Weights of a small GPT-style language model, trained from scratch on English Wikipedia: no biases in attention or MLP.
Each number is 500 + 40 x the weight over the matrix's rms, rounded and kept within 0 to 999. Layers, rows and columns count from 0. Numbers have three digits each.

# layer 3 MLP up, 448x224, rms 0.0668, rows 298-434, columns 96-127
442508520459506468507466519460526482463491552467519420557462479522436508515496580511593502472431
461454522546521447548471419504428616523609512522523547495566468483572512509443505553524489549503
478553468488509526510567489458427572490489428460464468497523502482485517547524484502535470498463
513481448481550489616495473488420488477493562482579447529482476486530475416478526428502552509555
556583519536500517534543524480576416557535486480544499478480466424545506474528465467522528440501
491494472522473486545501423530551573520494449438506530478483500536498569465500469567526477578513
579514469509482433514532517449491501519532555480462548454482516466556524529504451454461481573523
500471543548494475552400570475517484509513464509496485558610469537514499426466564465500519487494
474523494511524517473533515532454441479529498482548494514495538556473454463497493498496563600455
490417482464545509428457495576431533568485509502428453488499531469471466503499532468534507520448
512500521505512494488527513470459506501496493529486438515509494566528584443481518453442473502506
530501492458524497520592495497531452592489526501509476532476497510561500501553542431508547419455
498536414492527551511563425448546547499453390437557397451554454500546524496538494498537437624471
554584496470544474487476496563531463518576499533363616490517476513500512541557482515489545549522
501540423473490458494476492509458532474512505546475547492551488535554512473506480451433565506487
620508502496460509514490491473523497469477503498525570487521501476490550472499507484450486538565
486509448511468534460522497462467523476521499504458545517476548465487425496505448442488484619504
459510472493518467462462450455511503459510577533511477452534475476495456545479521478562505509494
481496484576468533471577512502510501549525501501507502524517553536526449481543447540507508515549
543436461505482560482491519479519590582499449462559550529544457571472425437457600550529494457501
495493557497483532448535532464497538495526449494538595538492500440524549564508461543552551459528
485461515511519513466504461557534491509485531479532511535565545535534552554516470498503465462522
449502546471478517591556533502478485496550483486423482501537497510444518492425510504510492490506
507445483492529475465482476474543468493542515486437580458480521459504517486514525530452460559460
461623511456509513518570580514511489544487500574513402491512508512501495509548542477523416471445
464547567399448492547467484520572478550500501454592382481518588550544444492435502522452563524541
487498491494494429471527502471531472498455512472484473480496490504454479498522488446501557470561
470485477479548513519527516442513535515532567616533501478535442582531525525512517476465451485512
467516501492563452463451532467509455514500461528493532478520540449524543509568473483467525570519
467479488464451429469453474422551518506535472526482489472536451515498480495578528475457506545486
499502571557499522462484546477556487575460401499477418546509505522484503554475522517546476447461
482590438525455545598457478536489480586447515568509518499452532467539502487447476514498559511461
495529463456461448511465517431465470438519493510505550483447541553497479592472500559549546458521
527501475549483486478510489409547483461525471424388459503595424498450468451586471444563521503528
513536569549503547489528604459517474491527422411505482550533461455432464513508525466445408577504
476461487528455528554492454498558482493566503415544467515479447518496522481527504522462468461579
509506487541501551538447502467453463537466456537551512551466467526520481537571511499504576508465
495425501489463588514482446555550480500488475521464486512472482480525516525509555490513476474485
407430561420456515547538526501446526474516497523481517516449474495452507525469491525503490541541
511527527470473484471473545461532442504545454561507523479515469474537419510494421549499513480452
501458482505496547447490592478470358553474546496540520461497542457476540494497459469482440473504
599550517543496503523449554525478424471557509501506479461537490546538489538454407498513502493485
504516492531479466484533470476455504453567450495536452495549449479422527503467466438476487510474
470515501507505556407477560493475430477551505498486517469454471432438474514474502416536500494498
484537564486583533585586459477470490452505460499518507556502515532540568471493498533413555436523
475461481458503496524432547521525508487466538453525485554524548507537484483512497446474541554589
447492538487497444453552406588478543493489503492435444476504568462473506564449535492553505507510
435521524474486474483511552493544505465428492499540379522554516549466468469474613473527488454581
497438438486500452402506507584478511512436516491506423505514461485459526442472521483539536483483
496559578477513514492539577420554494503491400577435460494539549448422454466482548554475484524445
427553516500441510466408536496498448473474451538524530496464499513533531493463525441530466486460
512438546520455419439596549483429501475437521502571454437454638466464421490450491465499502499494
517527469453495514530491557531458548507457434420527535502480552456471480521465431534503541455501
477437497539571494483482494508550522539472522515572521437508535523526497525501463518536503589541
444496481577446513527466452479512501509449487516497577550499453543561479496472502513485444464509
471489483532504461427478440486528467498489447520535451549511533558493550462510573377536465408453
432470442469531471492469513556583519481486542455517466517498495551460544458516534581488508577488
528465534502529484525460558530501475467514522499538475457551535499547449505435455496503508477538
522495436525510535510484418506436476568437549581481528541497482564436475436460484523493475552533
564482526450540503539568515550564577421463506561465459511503535417524494516496486572524487559463
541450548454445538489464455503480440470514496555492454520515569428498493489506509491498533512464
424556464514489531511532503523482526478574472507449519582484510512512573422429544517463475520491
599559475442499456558486502472504513539534470528509538435457491531525532474521470497466484469486
477461507480516531568437462522492530548557476487514449453498502449566495495483459615470494501426
545491493519431546505446520560549512519485469498558485521489551510450466481563536546530539508446
566509499493475487520538579520541453463538491423469469478533485485540451516493402457426497484454
401474588500512510534515531482536488428515558512550530558530415529456562450411499462494462467550
414424505480461484541552529464491540451494525504499492524415512498505518536460529523455508508478
511463532509513463451480501508409466512549538457613464490470517555482503391488523498495464474474
533579429498499497584527509490575518550499519486476469491523473431544530477445501545452489538490
511501431525468456523498517547474523509517501497531477544563518559545516480614530517552522474482
555504548534441448510477521473514494493477419469488553570466485496544509503426476500456418389518
512474478439495482552481515536487469466499482512505522484417545529494507497458513493536449482437
536499533483574519482525546499538559462535513518463437560537512522540515499527531488562507558423
566528547545480534509523496511422561591504492532444528491573635392487488513483568548506525488454
501484513497515504500467504559504488474486478550485573444507537448511498608523522504533494481566
536504542523521487472510537561545535422485448515535541572537482505477504496491480533513482487489
531513514528450500554567467455509537492425458531467572496534468509547419547551431569509525529477
523497434439485496524458551421536496492487535434548497529473498521571551520451497514522499508466
453450556471482476503466560557440455559495536507458547526419553446546517515458528477483525530563
512463457589501530534468449509513472577492471463464434471446533587553525537512516543468463508596
522538490410491565482492546455565472551476462462496462510507512481551456525442473555533534533544
487512471487465480540554452449482520504512517500534579555519542517570520471458455460493447519511
476493501445483579508572568453478521523483469534487478521406564429495455499417505506477475551496
510463518524400590550501540548508445444514460544495522538534488549446505519557473577507496460448
558494461510487512495469511434535485499469498435490470412495490530489479525476475466488469543486
465443482506491520537487543539478527515501479474511494506522570521529494458448575570506475482390
494500544497487440485480510505432499473499498486504516555473548458480461519484526572513498502537
440499470520488485500478583457508488555476395519521550499497519471553415483464534458408552460466
552504504462413519511557520540500503526501544461545485467475543440468492620485506463567462494509
485463470534530486464462450454502528484508516399528555511532421502456501489555477538512496493495
505482545409552496512510471477443497506588547536480599499448533505532486466605514414537496476555
428530493539533468466503593501533556515578534516439586517532514543441490452518519509466523519472
515528505512516541559510518423454538495531493475495485472511535552446487474499507523552399504417
606557493472569443512473488509530480522558525523394579623483468468513514556548579534492489496507
494499476494488555532525538485496477527509530491510490526505515466555431473532492459558477545475
447488504500485503404469572488565474503481451539442359400488535445518447582447563431496519560487
459516458459590497530496585646533478507507523523516513493466483496515495491546587509453547561523
585506424436543528562533517505499558553538535506502505494485555548539403441605451421523477505458
453542439473470552496444489467496485518475464456481556450489444496518547479473454464528519481453
538451538472566480551472489561580421534471523483482501474520466554474479520470515475495478423459
530502516539446505474555460468445500411405423511506497548444477542502515518502582510498477552453
446553526430467435467435472503488447551508529561463562505481520463544579498406478481430589471470
459500449557489511540514458523593560541463462496493414552509497525506534495537422438515508489482
473540497554412550487546528497449537476532424448522448476495436501459510488487480498488491540513
532505454510537456462471500495555485481483485488537487475515452513487513490570575503475509541541
514489520474464502483508511508487465552488580512535519641533509542559512489433572492556528457471
515547487536481495485503490453482517422543572404494446438497480540508516520467484461550482504520
566496531501488436463543509525487530435446540518473620500528521483521501518464435577464451487525
493429485429508599501521520435461503505538492481548516514535572558496479414439388457516506488484
449560511517489471510528442474521534539405534487523515534505495487436437487463431417488516496618
494548485611487511489534485486426555555473495564460552476513589520479445515462465551561433527492
567523538464496498475557503461550432545520531507529489516577539481462504509517487575504477486516
505445553536485520476538480522505478618536478485452495432513475508525508569514476546446530536514
617539404494529505571553413436547473508487447462489437465460520418495466522487541554469515509518
502574536458452426447625438482426518524503465496498477469446494545393419499421519506566490521504
505545511592441564555484472527474542434484511488522517506548541528466526516472477507504534521329
436489564505481565449461410545481425484509493464589556551468468488448419472449517425562481472507
508510459506468468519515519498506454501515520460512484540542431482486488484482497466510452539522
535498499519465530489483525496546515606455533404478555534493526462496464499502507513509490511533
479451472527472511451486544501510493477533467553490519495498466502491562466494569506431562499499
463508535510485588436526461488519488580503555509488521552474522489512543452496487564539419495554
509459484468496521565501512544479523469519511482570484518526543465447503521549530521463509547499
473554511442498503470434586449467533544494537468496499484526460476499458452506492524515511457544
519533420504523534509515548494575524518529534516475512466453504464490559464486474534511502511483
460469471485496469551466537438523501502501558427505497484485510502461482520504522479493458645581
468497516467480505476568566567506575486562473571533499478495472468541576498455592553459500469507
551517489525452521452460500501491517522515422471547454456462536457506522526530446507502491492535
481571478502546498489468504484488482498567509496408566480647508515478557592448515462484470490454
419502519496458501431483497463405563545397433568477534552483515413513428526432468516522414461566
505431484470502505591465566567488444502497493507470481466542514533470500487472528531488501470461
511624483529494439477481490476466526565495429454463493498487540496587459553519427522481485531527
569540414531416517578508468412514543495551526503453485475581509456472467511508515503534465594516
542469464573469491502499506501525499483406519491487393504484487531559421540518573577444507492515
466431487450540514449484492517519505510452491504519445437476431550460560475492504463508457543527
478517452475523541497531484488479472522532494506453448469481470473463501523500509519487424526566
507551553466450527535488473522519541533486550478499529516460508454462509573479458420491511464424
# layer 3 MLP down (transposed), 448x224, rms 0.0536, rows 298-434, columns 96-127
541451515482446547492556498464528555440455506533488528489486476462492529463492483469471572456583
518499531504451569539541619510589492422418514511523483497512404531456458439492452501565457498466
505486563456489535425479499496428424542493499489497474546532490560507495438489477484541503449522
459487498521462430410521552458504435536451483479509515555467476533482532515511528492500429549563
427462483512571503444435493501519510494471565458476468474554498502550494502561522447483481532432
475559479465550458439502576492436469468482513556555462481501530445515450508507522451549531438501
466431503502561490420459507536555530520434450483520459503555515487440515512426548490467583494485
469539460474501532502502521574523515503510483489516508450480505490498524512464528525498570495518
434523422491434508545527451514557594486523486453486506489519490484452511564574456500519507489452
482551505468493434525540506547544495488532504585484422494508493469542520484506468526491470451528
457484531492503507530423424509516458535466505463557504456456558518523467538481516526532491460515
466470435475478450502451503510601482524474493446501495542482484518493542502547487489449565554492
477480481539439517492540533517559496528470545499526445500524430525492497493440455475515454513492
542507506602470560496524435539503502514455510485536540496509508436472591489522524538444538430534
469444516541528500425488522439558492531534463419471429493475520476473506597481478496516502520555
510467502499506385541423426549569515454541376558542546499464520468517492423466441511510511456448
471506488548568492472495470527385448522480590506516461555507441497449563533502431454528474455444
462429516487479559554457490564502561538503461478495506499519553511483449519508482476454505510534
487533452504519458524457545399507558469494497520509486441560501437454514517437563513440531452451
420462467443514537480362530493510482456520565498486575575491568521609519444467375409477452520500
463528493546478455535489459555493462474475562479515462480486517563505430524491560459430446522483
453504511467470497510521505497543554512471454575497480510457465462515484468508483500471541553511
495485418505553528470456490509521478501468542520536477491515530482517481489533491534499483504521
539533499479465495484450432550387507544464525541476528536491484538536425505488470538531501455443
500414440488569395485524502564512461498456505525464472544409431439511440527475445468496514472506
539538541468488476444477525518472529542458515471505477517561502554542518507466483557496479480448
521519540501463525458475520518531500544513497549529509483519525470551572551501481595469510505553
569502481508463467479436475541480461519502426440455552472556523475475498533532518560518547498436
492523508452478476587465523546467526496531488510525503532516545469493484490473515468499464402521
448493525489510461464482479494518498409448543462509550503470501511512459485529529622546523470509
557492508533446504483566457488415465539448507581458497539454458510404533535477403460466530565467
518497472527478459471461503567477597486450535455487499549551492500480549508522484408519430492536
427488533486543503505439519525540467544489520544612524497544559397429520483455541475557495526591
521457502484523502507551555440433495538446509595542471451486524465522520538469482466530528481425
533575495527525491508515486460432465498483471463468464556496449487507483517527431527581478501465
495533496411452471540518557461519497494554446558490494523541535527566456549543523468391515536531
546470545592483480489480488585520561546494541443437488410477474438505481495580428463471451532518
461548576476529403459500523529404549498525544491525483514551546478522480551509469448469514466487
520498493532503515505448585531577478514530562484476483550549525533592512479551523494496558448526
532493438533509539510508539546528545507492425521494523521518505534506552519473503490538497523560
557489472390529517475581508483534559533517531578479549535441454491515547491490506510520504541542
495511479523582475466549521440494534489451462570414494519509570401455460540486561496581467455433
520553496497465466524467547521522495470508525456499468495504530515518463509439517576481502495463
493505469487429498517508443472505503571476497483503489512496554483580483519469504528442533452533
545480426484401504458487493534452538509557504525393517467504481485497493531489538559523478542457
455513475471466516550517509495425492529499473540522499483436435489482480461500485555497478469429
550503556513549490521506500496488509476444413530543500552476480451520448524552467546471496509487
560549433560489431557401441450454541469456513474390483512482473460478560465531494491504534483502
514551403452488503530501480393454493469557488503426468603424533457513470460508399440502466526393
506483507529473486496432455580497450504490482440532479474412431530542539494524440489526549462493
476514415506547532563525517496494560469457568402480543513533459527507463496544466476515478557546
424527507467485432435566440447495487446526441589489469490491491406430516526508452496481542474498
527468526521487514457507488499494501463558521517534560477497482503506488471568485496509525461577
463562459513444463524504495527483489525491501516456517510448515505489514474467493487538583440509
544417472517596515444452554452491536475543498532503480496554473503447502491515502488498491523505
526496502482586519477516501478557620539459516545473581447526455475518590528482476503501496544580
503502582521492464464495504544492570500566511529493579459428524502539493478504515407520544453498
550523528500480499499562493515483503464490458537482573391442505510452499467543530534503503561403
485503529528485455435477515495498524542528471465474486550487489529565532605487522430494538455485
470424580473470555487502515511443516410545486464494479482572509565555540484561486500420539514470
518510469541509507509454508490496521534483552480456545526493413583489478542525459478517547507512
586440485534529463533503443549500492551464488447516467432469470449477466542471512453486457534449
454469538511509451504469457515509543587487513443488507502525497508494455466552468481555499564489
539454468449454497485561586432440493474548452478524528473397544536468495417555510474515493503511
516438465451414449554491554500447503469444437515540544511486474455446421473469468419401503483547
437440460517520545499453456536558564538406467506490533531480469477441456452511567492598536463478
512491512499514539529445496510476455522441446477421529430534565521465544514472537475505472488526
535549476461507451468561491525487508516499455535524487452528509504564480524463535516501486450466
497575543603448480483497488501475514479537515552473427476469492482380507498517468519491497558451
476495555427426509472474426476489473450555521504440539493507558458476426488497575438484506383499
438501580515510537527484478401479454506534507559497451460431503467473492516437463502501534511529
516518430482550585552579512506538569464520532524477493488478489428459487528535477482557580547488
434502484492549516465452511495536543467438531534532512487560551560528532513521532521495490510500
414513472482487522482477507544525474484424440575506583524522509468511473517511510511479466432559
459508472515537439516478523533461464416482498496498512456484487552546553434451419464496490494569
502460496535474494538506494537499485530492546516459464495505504511495511480536371514501585481459
486527537507443524512454480453460431493488501451504521490555513520516496496497515512474543499464
527511480465486490481446459497512429545579469440507508525421570516424514487500495482588518566449
494472572545549534488498548545470449457490546583446503449549540544469578551482492514469479551455
544506482430471497519480500527536562434495511551486484519494546523401515462439488521464448477502
501547519469516594477500575482467491474453493497553486535503557507458497462546535476456483520515
528481501507531547548505588463590497482510537543428512407496522510538499486466405548529555388519
434539515484467479536522509493467452472565472468610532527529555504546576457422512492517476458569
481480444509554439494487590460438519504554570520472476546522447482535485457449535493529505495446
473541467505574441489468488441494517580510543480479456524471483519530527490509489471529474513506
528396473469485591496590483497534526556530520460485497527386509564540555451472479502599499555490
491481417564473468531471468539514441473492514491476554504552524538510505531474494459455558552586
502473499492518500503478456515519563448551515536507527441569507461478475474406423522465476537531
558525492552527481548548492545524521542479487516543488493474546536571492431506499504441591545488
482495490564449561449533540503519454498454533459434566492485496495457524483458483512493518576529
561489553431589552489564497498485518454553490535507460499509554494560444565464509510438553497521
529460446514413478454531501534469469532446469549519463584493546509439516498513499573518491501470
471491453440436510489493530464548503554483556480547458545570517544482503550472496438487464520498
493561464503513483466497477503493507505482468481504432555543523458520484507469444500561534407520
472531517455551561495555498469433498523475477470483521513558564485475473506495526566468471525563
480493582433472442531469480547486407512527521447497439456448514566533437476442564531440455502556
515485574457573506466521491501563530555504455471555550538530543490425506481487518540553515520524
501531498474573553500493585369510503465432563521512535503549540553494594481485478556548477517462
533477496480466496516467410472500569477518465489490493448503541461488518482454504527401507466501
543492520427489472506512467524494464526516537507545471506520502518481416498520529537496497555498
450545517505473485486552504469387513529462391467484459560460503433440478460477448486539548557552
473520488491580577593502600411508432505544469523545535462480538543483501485433445485528523489520
556504430492527523519519500524504508482376467473544441565572486530428476488561503523517488514540
546549457450493453460489462520504450446545508483533430511461489528535555532534522581475524509532
517506516437515490547419460501536460508526598557472519586567523409524482524525525488547552471477
518550560559483522528462480546474487515522516504520504513450553523491489520475483449552548416420
457457520531519530594503430479470508390537444472421472524526457489494474471435518607458555502559
452465499433538537522457473500472511454500471530485498575483486483500552463520478482477552525530
492537478522555525438517449460552537488497531514465439473508564478526468493518489471521496454504
476438408556496461505471465492392534586451491516582550477521509465549450455522483487506490544529
570485452466542584500554485528524617549566468452477472473517517505552553488514547488498566508499
450548583521469534552537435587561509539485507481494481602525423479465554481520509520493538520442
540508430543464469474493486508478522430528491454409500462411444505512538467508498479490495533533
461528459462499527528526549478549485442514468485487495536507497523494570490537537435524507517492
454484598494500471454467485566464446537477598441519581532490542564513526524461422448527491467461
437442526538507555515428552449503464462486516515479529569527556424505574457557469465505505460521
538482506437487484474497479468600409472548533486511529467464454519486577479461501520458486503562
486495555429490490517474550573478526525485523437513486475531477505511511485442425462457532485567
502459477407534538475559587448536505437522467511461551425503458550474516478484478487503539478479
466540463508504552500512561445516503458429535531544554470494494517505492490492434522508412460501
455569514559461429532495460537471558509485428464546447509483474500488445485533521543484489504503
472596562494573482481479464514474443482530602495509501588456497512558532490469468502487565536496
504475473505498462563524513474478532561471516497455486515484456472508523577474520503431485544503
517459434563517489509489540482507457482506485466557484517528448517423495443514500497521495523502
506469557517476448478523519460486484509472499463484466500540478524556434527542505498453484497525
529507542508456526480504518558440472411456468548503555487497475496526500489493476528486514411502
484477479515519510489413495549527471539491510434535502507567563548471463496559377471513438559466
484487540530536484525534488476480459488467507554427549525486533513553462507449536478431523429402
526516460488517525534519490502479520498564480470527460498435481454548507485532540501553485517505
463483524426461627435514552479484476509459450483473459496499546485552493470462444498478534535560
484558555543517482465438482505475440587527501462489514425504439459488505499424459497488481502570
546548512504514512539510518428511455524491531581495509446530544484477473484498542507535505441522
493508558468516492447552539450505560521507474525506521539432502506496449461523512502478597479563
520598489495416542494543551472507497543486442542452517478530543489480522511423486493541443462507
499513535555426456487515507550472511552540448563475544501472517474522517607487485491509528464489
429473499469523513558485529519526550480519510472479562499484516507582516495489516423507513479496
522506539521555549508604573468446426543502490592581466473477497549491423436450505550519489463551
# layer 3 MLP gate, 448x224, rms 0.0649, rows 299-435, columns 96-127
501507524466566545428557434506403551530532528574493505466510607452463440540549492533523521503476
465486479480537433525537493554411545530481516492431485548521481466500513548534534483481494510527
568515484498553500561500444520457557505441537529558490495517550457512492480519570497548558476507
521520567466483551478432440470518532507522558496460516468528513481450514506510562556521429489502
526579499546497425547503491477519492502530527558471495486513501469482469516526463452510551521501
518527542499490491496408501473583476484415465522516493488517520547396524463553522492524474446415
456533541570469437524413489491449446533491451506489483513528556517517528454526555516528444492534
489557506500484532575475445467494502494537510455570473470503562539499442518496504475556488496518
551521473520494471584503532515456498581525472470599404504445510511482487460490460515474480452442
536471483507531544492473479517534435473450538474508509528471504460489540505483559485442517472453
528522445576454472491539464474437471513427511560526516439533547464530489482509481515543468481425
612554586537494422560496500482388464481525575541458513523445602414452491597443507486504505412472
585546569541461538552475455540406421626502483525432460503450534530483471559514556532503506512425
481533524478486494504539489459488478493445487551462485431558558388499473449429508506474519520520
538553473450508413488484497542413455542531617489502524423504577455500474575493517517472458504463
540493555472523464493511494561499374514393469531466409472479443456423456517508571563472487410411
521531498507498462480462446498456583537515476492514437445487521463434453513428598504471477385511
593568493464479537565460494494526396531487499485522502482501562530480466491508536530475568459415
552525496540453506521521470531504426507381493480538429456555512516527477519504555501519441456423
532582507458566563560555420507543500505457515482529422572498503441462402487428541516507431483455
493548406539550494522509459469498528501462471523577503509467456460481495496469530500459492510495
508427485474470528512486492489575489545479537469486441520479570523536428516531484531468481449517
535548551490454488516498479542435469556464459512508396544561519500489458543473515470523471441494
524481516503481489554489413541462463498434512519485561428515530525480482470522535528489520478505
540523517557515453561467538485461429481433416595465496473500521526433514515475508540552504502385
423560530475500422522527431484490487535502559439523448489478512541473435449497475481572523473481
489498447474543400530485456467456540492477508474477569490455477416524556547508403581569528437482
578473451492493416590510459520473522520536540526500482526500490485496501520478516516551510410405
525502544501533487520500580524432513505471533492564451497544538485504514453481498516474517432430
532513429529478501501540482523452516516492593483481511480514559413493456491509557487454484529527
495518519601513442512444484492521517476422552445539529438519524511489495524558519531525458466511
537505503488533504558491527520467497481498530521559476410466588493469478508450434540506490434539
508489515496540484515463499604462484578489500591508516405467544431522437553471511512495503519460
535520516448410465565473443520459488547511584579527448476496586474503465517504500547540564428411
470542484556448547503535381550506439538528510446535434488510530463468505519500536557495450399510
506545541521499387540551483568501512514471565539457583442433485400553502538493438500482470533533
552580454516493507452569440512400444538491521485472441462490533521558464450427506558560497513486
496454498500450484595485464479431472519506465543445488458490545480489434534528500553535446504501
563577558520459480497505493476433479536521486506515501474517523452515478508463496508465519457476
481535465494557448469520489521516469510486562484532552487543459495514518518523520517473492413514
486544512515507513516541504471530513506456516487529446475476467443446510488516596556506485454490
495462529503585485518458508534436471527452571493473538440423519504502471518476515546506510432512
510476549540489472523516432486543556527457544583534471527484495504591503563441558547458479481508
474537561493497413557462526523518435541545475489513416486488524531481491494483530535515428463406
505563522511471454542450523557547431505437520586488566471535483497514492496424503506531549539520
549566497529485512519449505475461499546500545484549480450470473490547494489550441611441462522481
503510507503537454518478402535467447530437525491508532500539496468520407532521489538548534460521
568551588486530452506569460489447523525365517478544517442480494444479464534491570441499526445472
569493459559535441513510386485405431466477509501491486481426491516522450502479511469508488505451
531520531448537553482508462449464501509478513515522483436502460471448461472514485499468532536455
502545544537471453548468456510527520511515500561477569511436500500494515528481479592525498456464
568521457490463507518488529531474450525453502454532518480445509428502506482436470565480480446467
550572524485473491539497522481368421533496504530464470538484504458525527508467529451486508437455
493494530558489469525478478565411495545423434520535517528512537511538407473493469549477481442446
496529565543511408491496452472456412498489510543529415496507481505553448544485538496503470372434
567499438466567482602486504546454509529517451482546555491510530433513453486502499535530515547454
462489557528592457535473501532546459485543549539532546516542516402545461481482480470532506503508
491528458482591455532587417495398541564479489483518460487517515460481450480390501502560405478477
511558526530510500502509467518509444532451497511516448434515614426477488462533475547522452535497
510543422525521430491484516479530539490503538427466530455509463557476454513525480467516518494502
543542534539484437490486469513458457582489493521508491462505504411485441558499488507495554491448
511487466514553513488517507478522469476489560464522427509478556443483484535526500549500486525458
508531503516527499487484563512441534516501494484584401456486520503514485548444522508510406467459
490512489468509501459489422521504449459490491470474534533432544505475449460521477528533606489502
476546535472500493544434508575459426513504471462511396465450503495417470476426558543541438423413
514569540537487391496466428544475439540467469492475535460516491452485472441569457512546495527533
522491519483513447553570406458422450534480510502565549475512502479519447513492502515500522492449
481563467522459526583442453463519452503445484492443534538551461472420481560564465555559505569510
446495563474473472472470452493463452529491533491516483449491524487525508531477517481499454446476
525461498480509522508495528515542415491508492502556422538485464517554545520519589476535543474501
530566565531439541526462463441555453630400425483478451484520532493544467489484489519491470469515
500535514565505522525471495560394520495495495476507521446549554478468498501490472499538523515490
521554477487489463500473462458396524482533526517431471507505486508485525488464545476462522558525
464475498525495462566522534505513426610446488501538443542461570498563523447461458489558519463575
508534447538471463489516505492460467559500554496514465536551499561490463461535491550478522442419
505510555459545503557515514530462423617480478509456471394483560501472450524484541448501490500491
557597568556558474534549504512516432564482513488463478429466562427510458557526529516521539537463
585530446457479462552485480472508515501487535511512447450470524470539442540483489510545487505479
456521538513509496514429441503407484549390441497436501498458462445497459531468454515523559539579
525479488550515534640524444532447498510418471521411467423481517513501504536498504542543454478489
527596520481412523509465466436506438554497500472498450494504491418492422565456413567523479533456
547508457463507443462525550543453398520477560521426461490493526473532521524460499548506404526517
496446512536549470548420467563428499585556509495438477466576539494474436459474512461506490505481
505457387486551580498427458478509456495540552469482560450539549497526563499516505503510553528496
522526506500530461560459481510504392536530583492492436419436547495545530548481484495524581563572
512570543469494493463538526508504438494478490494531456472501523409471427579516572517519501390414
517533529552452445532512536521408440528531510507527486552525564523499500485547514577518507480491
435489483459479429484559548548421495494478470532565463479551552440514472526503490490475522477407
517547505477502485536495428476503525521429514523515437489493454527557462519489533458585449398521
506510483543515442577416446500497509516418506485514547513535521446540445476460495546532497419529
529594519480442428535477458468450528491466599537448429501493517512468518472391470455505480534511
491558492514514527506540494594476431507527468504557558540576554523484454490505564501527596478470
489518506539491471445512451562539486562516475469544478534572474493478503515494442487498566520496
490543470471504491534534469495438437543493528463532454428526624534515467485439472478492532518438
499493494506461453527527564519444476587525483473468482430474547434473384484520520479454523494479
455493542502445479516431487541506441490519496520474448459524520460499448536481561495458522491445
515556510498548451472495466510469553503578508532548481483488490466485491521469488535462455517494
483564539486493464431449470545510514515512509512539517495492501416466495524539407509584496479496
543556492500551505477483475530480508478485556574437459537566527488487492489453494548504505470509
466449554487539488515473455575486409506539523521476546547471507557476551492497521460531543445519
561537551531428460468503529510420488486414478511515426497461529497467495482510570491502471561406
499561522548488496576411536486517500496518521470386516489511479421492498551551547544460481478475
498499493514524487534520497479506451552496532444503565389519518463509456485535504507568455422556
475450494464503459514460523482476535482544548537521527556496477548565505406515433477510582513489
494540571495471498460467416501469452528495502485542394495464602527483546503450508480532445441492
526513490486497489485569406571506529481460517505556523471562507434505528469474586514575484434480
522554529535447500554459450513492492506544574418414455468518511481480464534455516485496470526476
578538503473441466568560503574496448513457542513488542494445522508446498488466448587461510464480
513509554486519512538480529490483468573523553471505498490478480488541427508460456467552443510513
520576482509516519517509381490468481509497516575525564427516546500458472503498516474523523521494
551586467548505500470513518518421519522517468508473541466488548511501455523498427556500467503467
573479480513517441491533434566482515461467468539457467512482495504560519454501501497528525509553
473479500563464457442533493522488503552566507490452488425518518454496499528456486474479516545505
522477496550472487569451456495482474581428486533549473521533565427469514524516530487527493493492
539598495497457460457549438495474530510497522478538467438490478502470491546505481497528500502469
520570502510508521501479504566433488525509556515528508517553584472483449569534446470546534498353
490572565534533439496492561544513470482493462493540402471426501509506454559533502486540518517475
529506469537509466545465538480477419519472511463483391521492527531467446463514491509475458478508
537569537555538520560453443515482549447491526549488462529487556483498494523514486528506496473467
505472508442575467508520503505504504479488574443439522514456560441511571475476490475448447516486
563532514549522535538480506484561428579505563552501506460551528505517505485437552524510485488564
466557537531514452508511446468466466569437539545524430462515585428510380525458529527516487450430
434480559472500477548522501501507457487494493538518458493519510460522534454540457446450500443511
493463482472564535500449465544515446474503516506502515511506535538493478496510464466493494522528
472566486493462445487496395437458502499556481530476400450555506502562475489462503491521439492550
471517547484507527526493431492544471551434573465544550525505499492495461476532438420516523450484
478422551457513493490487509533551483498537596497580550540546481455550532502530442490490580418468
493503549533541425509481443522409466509551536566462533466571523459487486553470536477533510538446
480542486532425447539515510495473496532467497561515467535550423398502429572470530502517441455465
449487571542503505567498481496502447511467501525551442527459517583530440490389553524512495428504
575495488481505507533531469543540441458481609476501537447477462440429510480495539476516486462483
547458512494457554537436435538511468507468500516535527471571490532502522544485484575445432517505
532493490566489490471377475574501453496538528515509525503518586537532495474528506540464537450467
516567508486506495558497439491495578503519491491452506505472517502449522453488524503481579503534
494534501541481492559553457438431470490480460500473395386481511479461505505477555514449405554509
469542483521508480492468464488490394563505559495490538422512503521455494551480466524499512562548
458502524555444491492444492538495482550524521462515438375512560513420421493455512478524462460531